Weights of a small GPT-style language model, trained from scratch on English Wikipedia.
Size: 8 layers, width 128, 4 heads of 32, MLP 320 SwiGLU, vocabulary 2048, 2.03M parameters.
Architecture: RMSNorm before each block, rotary positions, no biases in attention or MLP, untied embeddings, attention and MLP in parallel.
Each number is 128 + 24 x the weight over the matrix's rms, rounded and kept within 0 to 255. Layers, rows and columns count from 0. Numbers have three digits each.

# layer 4 attention query, 128x128, rms 0.0812, rows 0-42, columns 0-63
155137151176206185141145114138157178118139138200156137159142117131135149117144154157144145144088107080137102149124121104138190112064118114141134117123170111168151143108108188127083103146110136
112161092151150170167138114111128192096154107177134163198143110138134174151130130153156103127141141097132122157135151089126164138109102067110171109104172092187141157096080123128091099092159130
134100137128155097138111175120132094105101117099117126112119129139135134103138120133136114109132122139069114119128088213121094151130146149153122128172117136115122071140185134126164142153124102
129096148102114094135129142137127092164097146124119102092128128129119113112136142115098125119123102126140111135105106191128111146142142179126129123160095137116152084168144104116190127149084128
124075118109118101076127129132139115143120148172108070138140088129147113119131115111124154133192136136124135104120111113093117125116150110154108195125179160108149124099134110169112115121123116
141123100139107109126149079134144168126128138120151144164135136159137125118093124141130121120135163136163165105148122084114111128150125110093156111095134111152103166113089115165121103120111135
152121136128104108113095143172128152085102140096139137126126137099120133119111096123156106097122146118095165117147121083112119117126125096123115176166139146120147115128124115142128101128112133
104124171135164168177135166108098118105116109142098154113144150130126118102076162149115097149122132127137089115129113131140134164140159160169129071125098169173108073157138139084147137130164122
154153095168148112110105071138172178129154142148146143113131129134119179112093114151133121126136191109092135138112154104146124130114145132113151104131101146174152212177140089138105141117092156
092128135090158119150138104093094140178104092109106153192142143153141094159119174123083090145097098131124089127106113167130129138165136155123144030103088104150115118158147143127124120139132106
083109176048146138129135142106088089132119143111092091078131165120096207080174094117127136174123157150122108117082067135157125140138172189209097135171090185082177099146132073101167122170169092
140120192084147200132152151100109106089120095114117131165166154138123121152131151152149109119095061142168133136103105135125153137157126104146124130093119119118125125106100136056174114097137115
130119138134104154156156146143130075122123125142132125134108099103131127176127139143134138097151118120132136135105089142124128130085080104166096188129127158099152104094156133131137123148133132
153165132136137118112153112101121123181113097090126149111127087122154103167175124151132111086126154078090111129061100153161162114159121136038149107157148084119127169187158142122107119128146140
135123124135089163128106113125096116152134149155148137112072125198182126153132124149144123142125100091122137107141132116115126110125100143164140165108118121109172122084100117119093123158150150
158167190127099092144110129135146144104115120115127126099157116107114139161106125126130136130129113119082140117132088155131123091096134086136099116132122166114110118124141095117139126117134134
160081121107132117132139178117127092165124181102115101079100128126119136109126130120099147155122108133141129122138117173098113110146145191142099141117180133087091095120152123103122150127083100
120122132118143167135161142101100155131142117125105105128165113128094127114128097144143135159109135120113160152148164099153138146132130124134115104109133083126116130121126140132132120139119144
155145106140141140107112147132146132140125151088143142165092074089171126154144149115158105106096125144139114105130132125100110101110128126130162117098141087162150143133094136134083148150168133
144126099148120104112109102124147137140138136151128136163091101096155119184119112120131129125169130120148119125143143092094127106102097118115140131122169116178158143107090149143108121119141124
139140121171191129135094098124151168117164130153129135166097129154161117164106121132176100110131171133105127113152150127136119128120087076128140112147160127171162129097132158159080118133115144
110135125107115118097146135120115113147120127093112139156123151128098152065158129111103107153145143145117119106107076145124097170137153137099152087147127091129137107149143122144150086161109132
124179103174120126120135104095129152118150119145154156188162117121133139134083153192128108106110090123137129139144156084120110078128139077102123062115168091206107145116093182101120151114155107
136142080141139122138162112103169089130130130137150105141100128158161169185123153157128143118127148127160154107141161118083097142103121156141157128110141110128109097117122185148117139118130138
140111117183096111066160115136141154090141168134122143129144158097104127129179091142145129119162145164108131136135163093106131132105118055107136124129189163120103163109116162145091122126151131
116124116074141164121138151105111090183127105096128120121145122082148139105117166112115157163126108172110098130123102143105096180125143191140113122117073117111080071154168160117193134114117116
134134155105139124147135115135149137135153141149159139151158135164156130141142138133103162102114117157164117147129103153138154148139125139169148105127134131183118102083141141124124147098126164
155110163147075132117105170134152138091166130119153134125140130107120147115154119081132119084091131133140103118140132117118152103144097155123119149132127109037113112123117127114140157111122114
129148116117132128144127125110084072130156120122113152111134127130069134096133159133109122108142153150147186164124146129151160162119132185141119115126162152140144088108072033131091121127179114
124120113102125127067106179143123163131163166062120106104150105116092094108191135099108154176169161129071147106136162096101131137126099143126126161087161137134076133096134126175135115106099093
112155134101108159160153142095111135132116157159105162184107087081153090096092133113089130157127050092121172124096125165097136103122135118139145147128088107146158105110130162066140120112123114
167154153161140173113135135117128113157156095088133146105094128120116162101157181101134121152130156125177141108128125156141154151155117183104155097170177111117168104123094145141116133159116133
135103136113143170133142137132127143128107128139135094124124113125139153137136119145114123131123117134136110136159113135153124133139151135129137137115111112115132122147127081108139122113102127
120092117119117161122151123127118126142093149161130131105123114164118116112109154121109129118117143126135122138119098111146124106149150134128155109109122140109098091140131125145122128120133118
131123116116102099106119145123119119133120163153145135078137102119133132152123166117106105146109118145108105145145113141135136088124139143115135124126139140098146148145114140133104129136151096
144139124125137069146120094125131117071172139162130102104140133161094146111184119121151140131130125146158131091148149089139124079122109125117133114135144116165137135138140087163090133126171095
126123161143138162139122130131113149129112167103160106141106136137120148135128135127115122093129124115134131105129136132124136159151139131105141155156131140047125133133151125127131101127127107
104111126175131082112118109122147140129122092146085146140162129146168104146132119150118099134123097131110133130138170135140123121089122088131102055147147109183131129126129127144101142139136159
123141099142123073098150117135188145135129113121139159133118116125168115105159135130124119171115076139099140113120142139128095106132137106151144084121147113158138117099125157135075130159129157
129092157114081121102104104127061098158142118154094152112154130115163151103164116170175133135145104122126094115118129133130128108093108174124096093131107178165126117150123145150130123142137161
140127104134079090089148075155169121090123138156149142110133083129131145112146083113163142081130154152092162163123182114131152079107124091150129117133202135154122136128106106162099136135129176
125145181090102150150106133114115098145133163115102117108115144188127106124205131137159134182163144129108088110098123152140172131087113127155092114153095181180147162130179148086140138155180097
110183161052157174201108124054124117142115112098101181125142130144120093118154177142076149137129108101181111121082089190133109130110100160205127089106056143146148124121154155040184152164169106